Part of a small language model's weights.
Size: 3 heads of 64, vocabulary 32768.
Each number is 128 + 24 x the weight over its row's rms, rounded and kept within 0 to 255. Layers, rows and columns count from 0. Numbers have three digits each. The size before them is the row's rms in percent of the matrix's.

# layer 5 MLP gate, 512x192, rms 0.115, rows 65-113, columns 0-95
094:124131125114089176149101089096133119142142151127120142144123086174118122179109136125112170131134133091107139104087129159077170110163124119106123120150108134119114112129116124130094129100122123102161117129123107109125171106145074167138100083102148148158134130103129157117105174153175102168
138:077105134095165140122155142155094111164134123095141125093125162109138124078157137124129075141111122129084152121133076151114142165136067146144136092161193129091146133129145169110126144131124150109088144107172120143089171126164148125117127116151138123174100122163109159123110144140149086111
106:091113137166137112119113116112112126174135109139140141134158115158127063134106143128135133137126113091146121116146132149139086115128146159131156076097145147119089109128150096127096121126090141125112101113136148115116100152134159151128131095109126125133126097171126183148128145137128140145
095:107158175161109108143115108160119163153110144137085105093145140165108170158137196128129139154147140119132092169113095115134093172143140132118100121121184146141152157129112105130141116148140111151149139084144140092156140126102132132135110121116116130115116113135124142158163120090128132134
098:133105123146151112147131141127107135140147166105183091173122142131091108118140098143130088118128105066132124161136085102148127153112120125145187120126129158157080140129109095132145101120057084179153154123085128114101100146123119099128105137128146084115164162103141099144104106079105126147
106:099088112154156136094117171116109128137116084144147102151089148092106142161125155117105107137142170101124186173141121116161125155128137145153120152077141152134118112104132115122142160126138116120137138183161130126086096121110149109162151161127103144080138169144110119129166142102114161163
107:108116146117108151148114111124141100146090147063103124098130157178118129130139154144129055154151117136110139088100135115114126103167122142138108114155147113102094121117119171106108110148166126133123119101115110128144117105097144168108120106141129117161116132131168157144089124143117128134
109:112137161099059140125116104130115066094159148195127115104121114146136137175131106110143152165141126131113077137147127169108161122175104120116142124111150143088094138148083103129119119119140135101141149154156122114157176123139126150132121136127118144147152112113097142099132109114137111157
094:127142157094104135132118102129092133173151161110113151119137108141181118130112156097119111155145112167137144104112140106087122120147121114138160130114113143153126125155105141185179111130161138113155134097110165141097147098121101138132132148126132182128157082157110140135105108140110119158
104:144091097125125110078132099119090173121161115174110133211125108085085157098102129148160167119130140095156121121172132141165147120126117160113160115126113091142090146114116154133136142159078087143117103115147125117136135113123154122128091115152087124123116116144118127077141113108098138125
110:138061155130096144096091103142100151164121182083091114109099149145116116137093128109167118131062113152126094110185173120135113132120115099125158102136168136102132118091132095100106111110142134122151090132143130124133135132109129162139128108119110136115140172093137160130161111126113107117
103:169097159110103128107138116158081132115169161124162110106164181138152150097123115149161087146137126120132136143150143143126097174152113106143158135126152137118118155122142107096134139135153158141111146117123161080143091091162134141163140135136141135113129145112136147113151075119150129127
101:113131159143136110118192123105145143066117151139124114148120135102127103135175156103127098141155152160153133118142117123148137146122134202118071144119125122146145145164120124131132114170127103151084134113169158130126132125122097122112152125098144142147139094145095120116122102113119064140
107:129096134146110089109149154131161133093122149110165124153118130116138108142131166100138072141105095173100114097128163121139129091110130174176113108102158144117167156145127106144127153173148106151086152170154172125151114135125113130119148140132144108170155085151142115113163128102163104137
107:153116136139108142109100137135082136146083152156134135129128132124101101118082101171131192195146122101095104129080147153120089143142075142139096118151154178124131097086131124183105108137131105156129122108133109103088202108142109141106118133127144089159129108131123106149106155158146115141
090:188114113092163119159130152186132130105111119125144124147113146120143156123167124150153108141131185131132142141129117099138168130114131105153146110107102159126076131163130158161131134142122138115117108114118097128119106174127145146172135119116155155122122083128116103093128102149116124132
096:114105122129141130133158099130098130135165083115131108101105133114090096155142151134137129107136167131118099111113119138149123172140161135114151080120164158124093106133092064099121136151130135159151137120127141130102165102127128156114131123126142148121131140129146197124146179106112128119
103:115156115138121114149114156089105099175144116143145101130126116131128139155156119141091133151102141146132124124113129142084159133116138093115112128112144133157141113171120123136152086075098139132147127173079122119129111150124127118145167111110101130112096137137120133139131130147120143101
088:117127127156118116106109082132074156093113155068157126146114162161153115126115091080169156117115114139175134083119146118148105125152126160145155135115114127115147122136076101135153105150164126123146164114143146120139142154088146135121119107162096109123129089158129089157146094139131132166
095:146118097138068121133151116123128137145121153154123121119096150135108177132156171120160088143163129115141165117101123103140107154126125151091126128113119113108144173116160138124128148171141106119152129127133135142114117126100115135131129085135129082135129137147151128119113157122128166156
085:122160144160112105140102140145138100162158142135087127114118130111111187081146136112135088183090131110141122114135091136116167131123133096176100129103112154107113102116121114165113180131124106141099119143147134136162107114128127128105129133134128077130135162188167153109114158175193133154
096:129134143141155101144128117109165113157095122143098156159149093119196079158133143128114135191130140143140109132119125131115068150167145156121152124118106140113084092114131098177126120125131117129091130139109113127147099113125113121115142142107160126141145105103120105162117096090154147118
104:126117103090125110121117153128136084115133127110140107155112133150122116208120123149145114129121159110105100077119135116131149098124101106130127135127138129076148158115150119103102111139092087108104166170094124142112132130128119141128139105138132136124128125094158113126124125115121209106
106:163137114133071096140100120121129140135154119078135109134126135148119151136148131116131116119135132111110135123128174154086118110149152131146131130122118109168118107131102120108102108116136145117123110084134131132146149157105130120106128134138070138102135098180127160155116140192136151124
102:135138116118116132139092132130115101145082162160154135154129145140150121070117122094115146149137092178084094163124117145144135139143070155124152147132081155143091106150115132128140150102120143148143112145144150088106125129120128135117153136120137177114144118126187115140161124157143105112
103:092147177131131121133105139152102134150112129168125075137128089131154151120145119106119180137167142094120104104196093114116093110135153130067124124134211116111134099148136172108126093108117097108125173168098134133135109143135150084134147142134111117111148146135120104109146124089136130116
095:107080185117112147105096128115101128158155155135112116161123132135089112140160161105130094124118099135126139175102105136113141167107112100098123106145159139103116134110117160084136134164146103167137160144109160127095135134130102109138144157153145130083103127116145135150157142157116117132
099:095086118115138089129156127149074109148108140094139123128083159123118108109115119170154118097127132115141107091105143137167132150138152140151166119125168108164114143133130138140059117134119163161145126156141146131075108137116121087114138133150128127134167136144131121099148123083140129164
107:153113149078135137156108121118148115147142181119147128117099146094125084135134105151146091131134171120140123127092109158100106129123126105136154140110129125128131117146127152107109112113112115108089118143127140129121109101191122123140166141170128108129126118122125121127095131137153125107
108:144110124121132128109101129120156113149141171091110124120136151120141137150122152138112167167111147140152104171123146096152144138125206112128105109172145114163153129160096130179101107136152105148168092129137112113114121125117129158099102105141072107134134143139131118120141111097115117076
093:128161114142146113111121112132167077165112109128100105142122116126116126140145144146115104130123123128135143169128138113104178098147149112125114093088116108073153099139123150111170151113120117154114113140170133079146157136119096153131158147127091117123068161126110088109139128147129129158
101:123138166160122140142116127140129146088147115129119128092130096098106127143108138122163122121154121146122133202110119106114153144152136112110102182110122180141128132123101112125141156144142159109164149098164140137101132106117121086177157119117106140132091130122122146137144136124092109138
103:080109145128108088121109161158137198113131156163146124125094167100128106097114126117111102153189137108144112120103148129124144119126129125125122107151148129152061139121135129141151110179116121129128123177097148092096138106166108094166105082111151076137136154127153101149156120148138081147
109:096182135110152126121149109127128148133121091178119148111182081122106138093130107104135120113130100112110145170137118175131072137151141178144139102150125156094133087127115121157154121129110134156147163157158143108152118149148146127104109101124138136108150126124078135084135104112135132141
095:153064103107113089160147126123155164121145119132165076127141172129088154103151089125146104127070130109147140172165135092148138129127123116148136128135116132136120146168145098161161140109151143126130149143113103133105131128135133156111122101117112103135092156098125142102182069140129155151
094:125123113139151117148176145138119135163152137083150139115139143163110145125146129163136128153132127125111157109118105116082107133086111127093152076137153129112136121131147168105125140123118079130183127132119085084153138160132130140099128105115131138103085104173166138168118133135149121134
102:173163111150134145080126154149181072164090127156121126136081145103113120128100097159072157117105141160122123119078086167153138114101157108106149148105063161098138103140104161154162109167125114140135112178106130135133138092187142138132143126143125119111102097135125073135133172133152119114
089:119106149146137150092149159120142141146137124151174117182129099113113136097086153135142131153098151178131153131134084130112141110098136128171126127172120137184066104129161121113127140132107126171136149144131108096134141097141102151095142147106098122126128109141078109114110110132123166139
109:127101146184132139095122161127130080174111099105142140117170126137153117155096099123124089115150120151106174143137167155086139135140143108112109133120139097123115114117063117162174148142145127115162138124094156092079129126118095127107121133108118122097124159137120121130131152120118137116
102:145172115094101129092154101185177109102127132122150127162152140156165104119082148097139109124132145117132122172112125126176141126090183138117140092157125152166165139139112094116127126125116083119131170095171138138120127140142153127119094099137133103164126079129130152105142105140137093116
103:088170124124125141122114063125106135127109114090148120131158109076123187158095101125152160086125144142113153153123106115135147113130134120132137142147132138127136135155130116100130159096128134141133124129149163153127074121132119125111085095171126126122112146104142124133158143141139135147
092:112131140152127066137106140128173118097116136124146176114141095154115141144150144144159077104097159143123152126112165115169124108122081120131125102133142113147078116128106126109148140112118166158101128124120145134144088139096109102079112139096143108137157176148076154182129106161168139150
098:137132125094104137144137094140128117151120137119115158134151124111166150139159109176123108142135112137135159129169149099153099138102097136143137123136146106105116136119112142108122088144138127155159122094125113142144101120109125145114107150126109125090093131158123155083119189071138157152
103:123112110116150149126127143136166131123159108059128098110097145090108128153161132133114103100144124177098126159105137116103138107143143137133145118085147085121128129130112093129147144092143091119138118117137143170098124161139143121098092127108140086127131144150126122111126112101116134143
101:090129098088140119091154134072123080158083110125112131103098115168133135105073158155122113119124143086143145122096131096109145120119163099133112118161100141123137138135113113147171090140158162160157117135108116124137127091118129127103133080184170145115138096157131146091159162117118128159
099:116125143096125162132091108144103115138133157143152155173122119137163135150146161110109139158130161144141156114155100115106145095136151115122081116189104120146072106097138160092142117122095114101134087096172116136162147158096154148152110127135120159129160124065102126147107166141100137088
097:131094161091146123121138141130144107108157094142117143151138108164105129147125151128189095104103175131124164128075113172136158119160123128101140085105128122147095154096141147151123115148114115125129080125119108101137099131123148123143131114149148122109102142114143149090134117106151147122
102:150145144082119097124162113114143097135187143065174177074156093144135129157153085066133141135138092102165086151133139129102108129151149126099134118093142098131085122123118122143158120135160133087148139147098108072116120092123133144147125139128139144141143106137114117127143121118154136191
094:148099141112111130128118090128088139133127126161144139146132104102134104109144129145113154094132116145098097096150128140124110124129112113115093119150129168123122111134155125188160134091127109131103115149121118175132151174137165125131118133132083150165111107094094077153144096146122097111
# layer 5 MLP up, 512x192, rms 0.116, rows 65-112, columns 0-95
088:136187156104113106130092120162123105090123110106148137133081133161162103157138103073108071128142084129085108164159122148115130124113095130121143167115135139115134083119115110144157158126128126144094091154079138126166121129119154116120101144103130122139140135140128136092152126122135135133
095:134161147154151127112119131117125178117149118123165125132145132145100119087126172143146128150089166131102109121111150106140093124148086147123086117123134125143135146156143133105110109152115133107132139169152137142140128175128104122075162096145160168151120088155087143118109093108133133149
098:114113097135114097149123103114123126117123157133104134123140169171120133125116125153141174136129108120082125133099140121131133140121191119095083131136125139112106111145139146091126122100077108076123115108119100133147157227157137118076105075103119154093097101106132155084159135133127111114
108:127112110091134119130108145128185112157085173100163095176082127134144102137146113096124121072142113144142151098110105097158135101125130158179128177118106121140074177142111126153121185100172131123120113104095099158099117128131176117170118148122101154092125164081136100157147118091131153099
093:161121151114139108137124130110107103127135154122129161101123124163177105106136101172149091112107119093097117119109126115123142138154102121114136102107137162152133097126094109137123088122156114111127096117169121106159124095131105121128108172095130154168127118117151141154112117145136120149
096:150127128162097152110128130099139101146110134128149149190121169114141124126141121117101119121139149139135091133103168135143114166168128174103130148130098124145122105083149136124148103090096097143121110112129147144090098116128118147125119129126191087170096169141168119092103133125119123127
099:128154162134152120090158120152091149135130110165150141131136102131162095135104132137139157149128083150143143178119169098182140151120135135120086157094106166138137124115098099119133134132104108174131154119165113093106077126166137121170100147116151146086105114157164116123159114114111125123
099:148104108102117124109129102138134136152104103156101172102135111129138106116123127119111131191124119130142077066149134164152127135146109172115127139140144150185084099116124110143118094092144098181171132189151120099156142133101149130124158117136110129160099099110105144150121105119167104129
096:085105147109120091099125143133153108140138110125167109083156117106103138141122118124101128141159141156104132120154133113091138165101128111165120147151137186182145143160119133125148157136148108137117162135103111136130147152104068121114099154159147154074146159141148143099141122127142119112
095:189141097115107141133135118155156136127187171100173140110142133164160117107142078158151121116113162109094157126147120150047141177126086104114139109106122131137117117124147132157138194098157141109119132074124116111128105116107131144160141139131094135120087151113147115123100119125124148153
100:133097150133147108150116132119118160099059095136145165097141105090138133125115148145137124114174145099112093146123110131116094092120143127119133115143164146133083145132131118132098108168149129127133120097140142150111155088139079120156093148129127138137122078139087144157134103155119147146
108:146109153152161152137166135120149141124129097151115132145138133147149115118129136110136206148151077102108110182127109132147112113110105135147116103111150110145134127138141116140147163123106109104160117146131139150130120110135151132152116097095161068161097156133099094111118115132129139108
091:107153115147164141168132129137137149090098175151072138087143119137087134130157141123168126140125087104157104152125119125135135112145094135182146083136136153109121119132111120126081113201146134125087122110096109148141148116184125173110113125164163143107149122133154172162112098109152070142
112:129094117125085068175118168116171134151146133083171138127167101105118110141118130103134152107101093171126121097109118136109145125141122119178123174130115116113165122132135145148122113123136111136150147139114111128138140129107131161138120130155128144125123147131097133112140129118110136175
105:119145097160097127138120084157128186130136126124149104150153085126132113145127198171131122103114152110068115124141131143131089119176121114120100117151176173157163097083112103115093096145102129182125122148119114103149131127087155123104140108126147130144128182103133137142090169134088122116
093:108134147103140099109107166139082112131135084114160072158128103106147094145131121138128090114136132135160130138128157106088184158100118113129137089069120125110120126105115141163133118109124132157167151124109117133087122122138111136140122137112121146137134157126169145150107119134159128154
097:104116154115097118164105123132163137118169096102138114075183144096121165107143116125141144124145121133136083144109107111169062133098160144128101133183127171139083101137156106117162128144110122151119101138116118131089136140169119136138134124169125117167145134082154155138125150132163154113
094:144131100157105105152135077152130114125105138120118119170109159125104173133140135143097101164133156119106126127086130147172156081156165139117170132138188122092118098109153142139098124100123069168156136176128151109159102167110111135133138112121109116123094122100124151090110126120151141121
097:092155131167109121093133106122118120140122102057145107168089149123149142106143116144127139121074148152176103117105130125150126167082122127161145068115098143131139144131180145125143148111134157153129126157140098123130111120128117129106092105136154116123130116144119128120149117163148132124
092:151080133135123117118185105126113114114100121076103109117115085155110164146126123190144118132171140101132126144130110138121137105117125111143129092101148081123129099130154135137126162156141107139110113124112118154157106110089111181116110162136149102109118111120150115132156144148118123148
101:160117155071111159138065152146097169156118140122146157161140132157115134107116107156162117075107111130111147138141092148118116156108094161090106126129099102091158123137189112163154116139152102126147119118147116126101151141149138110134145123156115136162121138118121124121138146125122112103
096:136092147078170100117099138159107113150117105171119178149163118114119128099098117148115146178148133124063141128138088147166113128149151108096144144180143161106114150102130137131135136172139120082121123150123117099144098125124142152133090123118119102102131146072114131115149083150103157143
105:167141136138125103142140118137118107165095171124110148126139119149140090094118127145120059147124124104120098090142121149128162136125104164158167142151125129086103137127099116101075121123155107131091152123116109102144073126143095135091116081158117128144155135174158112155105137155128099121
107:145123117125150145123158106176144119142168206126107112104136133126125113142122164166104137104118162158130159138140136090127162102130106167160099176147121185143149122120130107139122123154132114119114133148091120101128108110164077146121124120133141149124090128123170120136127166116119112161
099:108182115098146141160080099138142127105129137128118138120128150140100179147143134122133182125149095113141108151120137134125071125099167176140132136176172124121166145101121079133158092134162152151126115118125099131114159132180118091053088082124086123143150107124095133118127118142119130151
101:119131136124101154124088159101104099126157145134085158105120124133102151157172125083122161102132124127079119138094110148102115144127131090110106140144185160155147138117081159130129111157098117070141148122124113121140105162119170122140134171136101129116118113085112159079140145112077122135
093:087158152097126132178132078107151109094088107112105136130139094146079150119143162116152128132147127087084133099121093113128140086109135157118157125146131094105138124113187163128131174147098124149116143153111113140155124169101121127148160094088145110156140142144093164103123095144162113122
096:121130129152091108146143160112141134133155163082172136147147110108130173100121131118148146129071118125104124140109170101112128117116100125162125148112128143122142123151149124125156130113165148119108146137099151136116151099129073142123098180112087135143138111123146082133121107154109175158
105:146146137123093112077145123193077129137106113091112137128101129119141143091120161127123111117132097163169147139131092072109171126088112164145125110111138147146176151132140133130130126143133127096116140131137136127160134161089117135087156087135093129129173115156140115153118171156151124153
109:119091151157110125139111167131123119117105131147133117140155149118136133110155152126083118153150132086116156174129113082141114112125189120068093123189102152098122108097119097129111137153160150108139130131184161119158131145130123121126147104138154135133106128125149155097160179121127128116
093:189131075120141108161158151100145122103123120151107156121143155096114086192145144133098064146105140109117113140077066131151099103120149122138145143142127135129177138088155112106123120112131105137117115114143146104141164152108129122141100128146122108144106141107134153099178151124157115116
097:149099111162172153106119135127127118099152111168125081091117124150143174153139181114116141116155120121069133133136146149102138097173107103086142105119167133084113163088117101093096142110105157158151156093148113133148143131107120114123098127159169119161151160104115178129130158167143103137
106:141124125166127084128087146066178133117109121130134150070152129136132138133177138127123124160104137161093138120157098128132093124155134140132090139130116112118140121144151080128131182116097105085152088076133147134109136140097151108123119165134102064154116119142126142098117116152125154113
108:161124110125105193142130097154129124095181101087110110124124142118130124155139123133111087126124133155122116093108079112131142128099127110094161104092148102141145150131157095123138154148143123139166149132100125184137152124159114130130144106096117124122139095101137163095183098144142158150
101:134141154101117120074132080132162123134151178122093140106066097116118137142181144121110148153155112144137153148114108174133161113126153146140130107155131090140162113171149125126140154131146076094107112112100110095151082072113144161105110096154093125138114161104135128104129139086135097118
110:129179156150140145128104123103122147083137115108152135143154095170108106139133136165127114097143122146131116145111088148096069146115105086111126097148141155135132125119132119117133141142137119155141141105125097124138122105163152095148118118154139124155164174146137152098155119130091105172
106:099140120096116081106144117128103149152135148121105107174131079156142127116127118169109174144100141174123101143083135134127139120138137125079164121108113135155188085082155133153129128160139115073141153123138139106089176149157120113154112102101126104099099123133104120120133155155122109110
098:134149137139135127150133172124105131113129071133135128117163166135113145098140061130115135105074124089174113146176131122146122149125108142083170113105148098121152101096144173129123096099132153102142082141154148104102088152141129125162121143133140143139136090180141105071136129107100106154
104:100139083137112156104137125138154132122169151145147139133133126091122148157102162075141112125126119184134118151124147113108153144141160183075134126100081144135174092159122123114167083132156105126147131119085122137103128153113119154115133120103117111151135149134126141109161130113124111106
106:105127130132150130123115082128150136153088123138093107127089126159178137116115133141114072115111146142158135095102158162121162117135114099138108109134105122137149136165147130109125134161104111119063165087130154114112160137201143108098135163161160130117134083131125116133134131164144128118
103:138115088113105115101136129123079139100127105123128121140132115145131128122116115095127093118141169142135147113103162114138102146128110106083199153170183125177157127161132046117126126138111183181141128113144119127132126102125130120090103111130161153120125097159105138121077113156136105131
091:109132130146104118099164148093159148158112097130132135128102107111126129116154133133151111115097110133174096114126129117141142106095133143143162134116166076144108102114137118140116117153133133105075145103130168097192087147108121116137134121095107111149149108142180114130088124130156183135
103:130145159220144127119103079113158160098119097137118113117141147148127142169125151122116121117119134131148119165115156153112103135096102109101129139112156135120094094161125109157116133127110148170103131108154078103129120120089114124145150126124111148127126125108090148137056161152097120157
111:141129117158073112141130112153114134107127155142142142183149131086116122065158144119162121140152123131091118125115126120124140102104150140133154138153106137137090116119118127149168107135158158082130135108148119139152136105092116132120148151186132184144164093085127110112134086151139129116
111:112114149108129146118129132112174149123136167117109129098159141092092103112132147139124157139129067173125158117100132108134094095154173122117128155142115149129101164077170111165109123128147142172119155090184110149140134137064122129092122099170109111135116144131121153126119169152092122101
096:161115086123154143149178157143110098141118156135101124111113151119130094147122126090156100091138095133110107120114165144123127132121156150164169111114140136113109146104143156103122145091103148118169116132141137174153132120146096176116064112104102153126127126122199104131110149149129068133
099:152149156181117148141120145112098137184116146103097116071152106122136136159154120106116185132145132114079095151134101158139104148124109145117133121121165155150091156135079132150060109152141132121114131108145112130154118147156127135122149163122091161134116142133103148094104130170130103127
089:101130123176131116094135118144125178164110116118150131129096122158179095085142118095122142102104160143171126115140143113126105163136149147135126079144125114133185104161145144167162143153113076111126128115183118166118152129113138117168097158097106111143145114111146110120107146112123118115
# layer 5 MLP down (transposed), 512x192, rms 0.0373, rows 65-112, columns 0-95
092:136123118157147157145156150153141115118105130137109143156111157071125137074147140122086139133123156111160145124149130104170132146113131139095133116144116121141172147160157131121102191114146088105087121138158159158102120116142116138121127131179117099115116119141131099165162101142108135099
099:149119139197078101155120141146128087119174112126147151164121106191118148121115116100112108142132107138174093104144126105133119164099109111130147109132119109168148125130115104085118101124149121128151136162154085120103090108151105122179157140109120118103170104108114096149078106124131133101
098:134160100096150118166150132095123137156092083133130162137156104136179120155111109133130116118140149105098113138127128138146119140154142136099121104174170129079144150120152150140119137143085132136122114115141095130131160072089142161163094130094080171132164121125117152105135137148123136165
110:109136163177164137158129072117152110170118142132118114121176115102105123169117123089123099110124137164146123128098143134120153102124161148109146167120109131168108133146123125111110108128135122142129144112139174108130141105130084100110140131098117107101130142185130142142089129154094128118
091:137136145189141127163144151140125161140132119109137109159125169084122124085162081158062155097133149117138140171111121101135172141087151148139172120134118126102135160161141075120124112126121104106132119107101099080142128150140119132161161127128130088110112154146134125153109129144115137134
094:121130114141090102118097113132086185122127120096108138095136102177167160125196123133147101101125133154144174109131135134128116110108110046120165120103167120140128084157140133122116129131117118161116150155105122151160143091136143135110142144150097166104163083146127149152142118163128122160
098:135126207156129103123151105116128095133123150097116069137114110089106177182147096160160086123166113170119103111142132152151097107143125095160147131107118116116142155156158144121143095129140110081112141106122126115127120129133142121133123119124123100106148088101097148141094152146135110114
097:109135168105138163109129153081106150134118103089101088114106111141133092076136128173127133123133105131146161142131071129101139133108189115138120146124102082090177167150138127124148126155148161144091137098175172109102102135143125086121130109146128134115120114152129111140131154103075160149
090:104180111141120153142104096120104148108103094145125172155096133078176098153150131132094126147108115131119139094122143114148156163150121145074115145132119125111109133114147129124112146099148107132112152114162133111138136085141125124117098142061102083164097118142170115160087124127124117142
102:149102132087132097104154142126127120131145105126114151192140122124082156114138122142182116083112108126120102129135126098145105120158118129099161138129093124122145123111103164112119143181089118145155122109132169154126125138126165072141079118107105154128089125161131119124128125151123150089
097:133170129086128129125178128130118122146152121115164148128131098120162200116148113096147147078116158126110147155146096150147143112103130137143108126117168157152116122096110135180138087160100153099128088158123135140127129108096105153120103128091116130138139157125095121119104161129125103127
111:113140099139107122101094140067138169105166111142139162169134073101116102153114109147120129128136142137139129134080113150136147157121120165140108107125145135130152131149092110136139118100101098149112095137142125131110117123115122126073118137093133182129119119160109171151125091090147129184
099:139130095124136128154112121102132154107163154139157160099115080153111149126106081118109163090094100160128117110143139124128122114127083125145185139075095104153134121071126124136123153104140129134134098122108135185086102123144130138143128163130078139122156187094076129139127128140118141119
110:131119113161121112140124114096145150117146152136139133125132152160130155122121117077103193112164092121127086124130146119094103170107100107083137149131122125136118178145148120116066108133181123170142102136119110131169105109143107147149177180096116141138112125124113104130118137167093135093
100:156124128123149140114110117129125113130082131142114111109120137068093107146113081126139161144153141114112188128079142150137131155125093150147112126168131136138149075051150129140146139138133135120128123089128107114129163131114095131152133141118103105135099136107158144122124148181133179149
091:160140133153135099114099113165111110096090112122154096109118139130155122103131153124117181138096195117121139131161136125159183165135120150183096150122146130124142128170140161178122158122104093088122123107118109149115132165175106093108129114135135130147103115160097134134121127136135105135
100:129136120107160130114169075165101138103113096132131072078108148088097108148135122143157104104161135122155094120130132131135118121130144163132130129129110169132090109128089108113135102137144177133130127142127110113129169171123113136123090192155161144139135120118149160105123160112110134118
098:098126092118105125118134096075075135118124111122136137114082131073117127129113149183145137110078139152091109162136124149096127171151121154142156127114122141150159115138118100118121131052134108138138109121119208124149111115168125167143131121151120086152117133134056128125162134175111127140
096:148104097139096128122084137109120139140096121123093123095104145101117132128111113062138143142185138100122114181136133174150154105110156179133120123128115117115167161102147132086124103168127166138147152118128152116146074131114112122074149149118136139159148128130112146133115097117068123159
094:108134122121119129141114146138136144128135125162133124130110128118127154127145156077112103090110153142151139168085119102110137192119129173171121162141133144137122146122140109137138086138124101103172117122145148176094109140129128105143147129140132102148142097142113177106128188117127150148
101:125128130111136102141160130083120146106118145140119149150137106089131099130166109107140128167161121160134137132094113112126146103099132098126123112148118144093124128117117083113136097120145141139116117110140119129126154181116153136120106156169111124108141130193137143132108125117145187080
096:126044087145145142131166148083111128146110127092118158120141163135138140089109074121087127104149139112121154138102150095113113128133142097111167147147115129133100121108133139135128114144153104112107116122130119140157084087141112135141165130110160156124157173100121105142088109154158134133
097:111145137089121124083098108136128150117164168128133120111088124120125093118112172153183145187119098115110130145135175142097105121133156158138122115134141147094158174115142172090115087107110102155145133134118118124098120129081120151098140112156121139139086099149120079143113139112135126128
099:145094082095097124112089139108135146124135149153098130113157160152133155135139125072148115114122162117093126108145130083072139131158139140111123149135111096153156124119096160163128135143122141129132124162100081106152153113142129160130140094107151156098106100129132131129154093083117147102
100:108139155179117136118139144105133128100149109117111155139167117136135081163120118188112063136115122124109106093117097130141128098111141110100129108152188126126159150107129124170118162138115101138109109148057153114169128132157141123102114115134096103141148151132135134113114136154106119123
093:077126130128132125112110123144149134161113152126144124098149118122127208085118102102156111127129111122141107119118079136109138192151121116155064128113141106129156088133113151124113107092096119129157090180108145121110135107146125157145166170150160115143121116142104113174116117078135101121
099:145142124152106066143165114132141137107150132160166112138117158090132110143179146174121123151168138125120098074132157124136091098112094157160109123103117109128169116133138175180105119077136120116131117101117110106173070161158153151074126102126099110116130106142093142155119125129131140160
094:123140120126147141175138136096139143148140112136129137131117134134154063103111102141100107151152152097099144131091119154145120131130129058121155129102165132129139127178174120115142129150108112097132093144176145132125158178099090130142151119159089125154130189109098151140097122104130131114
100:091150145149158108083116142164167116158096093144143108119099116131145109084133136125099105136125133167185166124096113123156116147119138136135152079144122106114102115114134149125167131100168108134113166111132087124105159147174178108138113081096120130130113090151151118081141122132115098121
109:096129112135104138122107123115112128122144122124129167114143105097135107126154143212100141143071107108138119102132094146112147135126122136145100122156165103166162115130107133129130121131126139128141114145155150153081144132118151104128123136108126153160132137137158139128090096097058142089
094:100122118103075139122110135135106154090150149142133151142160125149092154101132094100138144112148142118166136089140135143139144179130108134114137170118158098135121132106108114119080108135147131142163140126126117128091102078127097151121108119134118093129171105117100133187120099126110132125
101:096109142146140168119105112138127144107143116167104148135094130143118121132109144152123120091106091118124149131106164151148125119132122140150125134134093117106114139124139107143082163092106083144126078110136140152131122141134142117103099128135164099159150139139163092105127107147145133147
111:145128154129144150168128154153118169134076156107134124116109114102107116107141114100128117129080155128129189163090130136086139140112131137137093131108125116092149116156122149136110122091130128109115074110120096134199136161126104136127132140114153176170152111121140114107139129136110148112
101:123137109081125114096184111150133129141141116142138194119173160131158165162089128138156138097121122129102129124134154111142093101125153117148087143174174114155135163133133143119148120113095127126138130138142163117150114094107120157141117119126125151128120152109120116129113145142117114130
096:128164109123145085132077097137100105139117159153106139102133106105161160152114128115141089129158136135158160121110101119127098146143188163139108107134154110155161080107103101119125068164131111105125127113116141159103077097127165134132107134134119126131142125163174125161095125097126116132
109:129117135119115108082133151118126099186134127172093132127085116094134126147116095093135173108127125139136159082155134135126141131141116142089122146066129126111133145141158110130150093099145116123132156157086142131102121132095124118138184119118176171094095144113118134185130138107139141153
104:136149095152138163116093103148177084153169153132129132138108141110075152103157124155087115127128136161159131118143151151136142143103136155132097123128112149094130121152147127108105126119100104149097108135103115134134088117130155148119137120134115115120121094126100094157135125129149130130
112:137084172138100120155131158139126102090134103137092134118123145106169078082144125149112176123126131115182113141137149124152102174105088083095120149094150103139145108138144181144113136161120123123148109137159128111122101084159108114177137126115151124113148128137081125107138118148114091087
106:085132141150143126129144168122151130082090107125118135103091139108163107155174160112165169146128111119099091165088120126165123142123165128141127106127119130109120136114143104097127136155123135150164149117116147103125095156164125168162146178103130132103098158134160113104117154147111101087
098:174114113118091108152096109112139112122183141129126141149147148136154079103139135119097152129142137124096134137157126093188151162125134137110139179146110110143086195128100125086119143137130110150148148125127106138136125166159094125137119125117112075144137084111103126127120143132152080078
099:109150152101114141118128096150097128104098160123090109140089131126143128144110165099148126094094135129140092103118133131140132153121148120093148094105107110132123113150142138142096110149128141149139118126118151172115135086109166100102111106185173110101106096165118118167120107107123161093
093:117121096103105128126114100103092115150133128149118124127146125131142143146146071121161122164124074100154137098124125142118138121117161108118105148108096160119133160143161142128120161120123126145131132109109181156104119109097102128127136094190128165131159128133153115159134144068095147144
103:163117141124108132127134125134139118108117178092102151141141140159148159117130156121140100116102116160150123150140094100136105121139093158075093160119104120146132155110139187164117125129154146154164149109153112145094150133142132090154146166112141138115113153113122089134121143070102121094
107:060148117120117105172110158152147123140113146115154112142142096104151152093124091078119132115156138124173131122096127134116145153123122129151105137090117140158155121122119150125104119118080141139095101114095157134126184123166110137180109141095132087168118141113116109139120162146120127125
113:114118121117071078124120101152150154115135145119127115148090138157185154128138163135128171112146137162172138157135133166135151147178141131153120108113151112116138151130139121076108143118147143122131107131135135109121146140124146161145068140163126122159123129160137080082093108145151157080
098:128156122131116187118090142090114132119094098126169178132133104121118137127161110158160094150147159117160179143155112141137109146170095141141109164115130097165142087155111089134127110127141109132097144139120113097112114124105162136140131133134132126114138154110072116121153088119140133130
099:138115130147146107125166134121098148146100133157137137115123124090133141134127105134078058115123125161144132125110158110107103119136095136143112154128098146114172125184117135117144150118123115111090093119116088089121117112132106046170158104168126154061132105133152120150113086132094120141
089:141148144114108133148149115118130095132161135175120139075176166119079135155146112170092135132139134132122136130134148150120116111133103167104116113108113142089112121116147125134121149130126130103118131111102133054146137123121150125172120116172169111153114123163135171135107112149147092145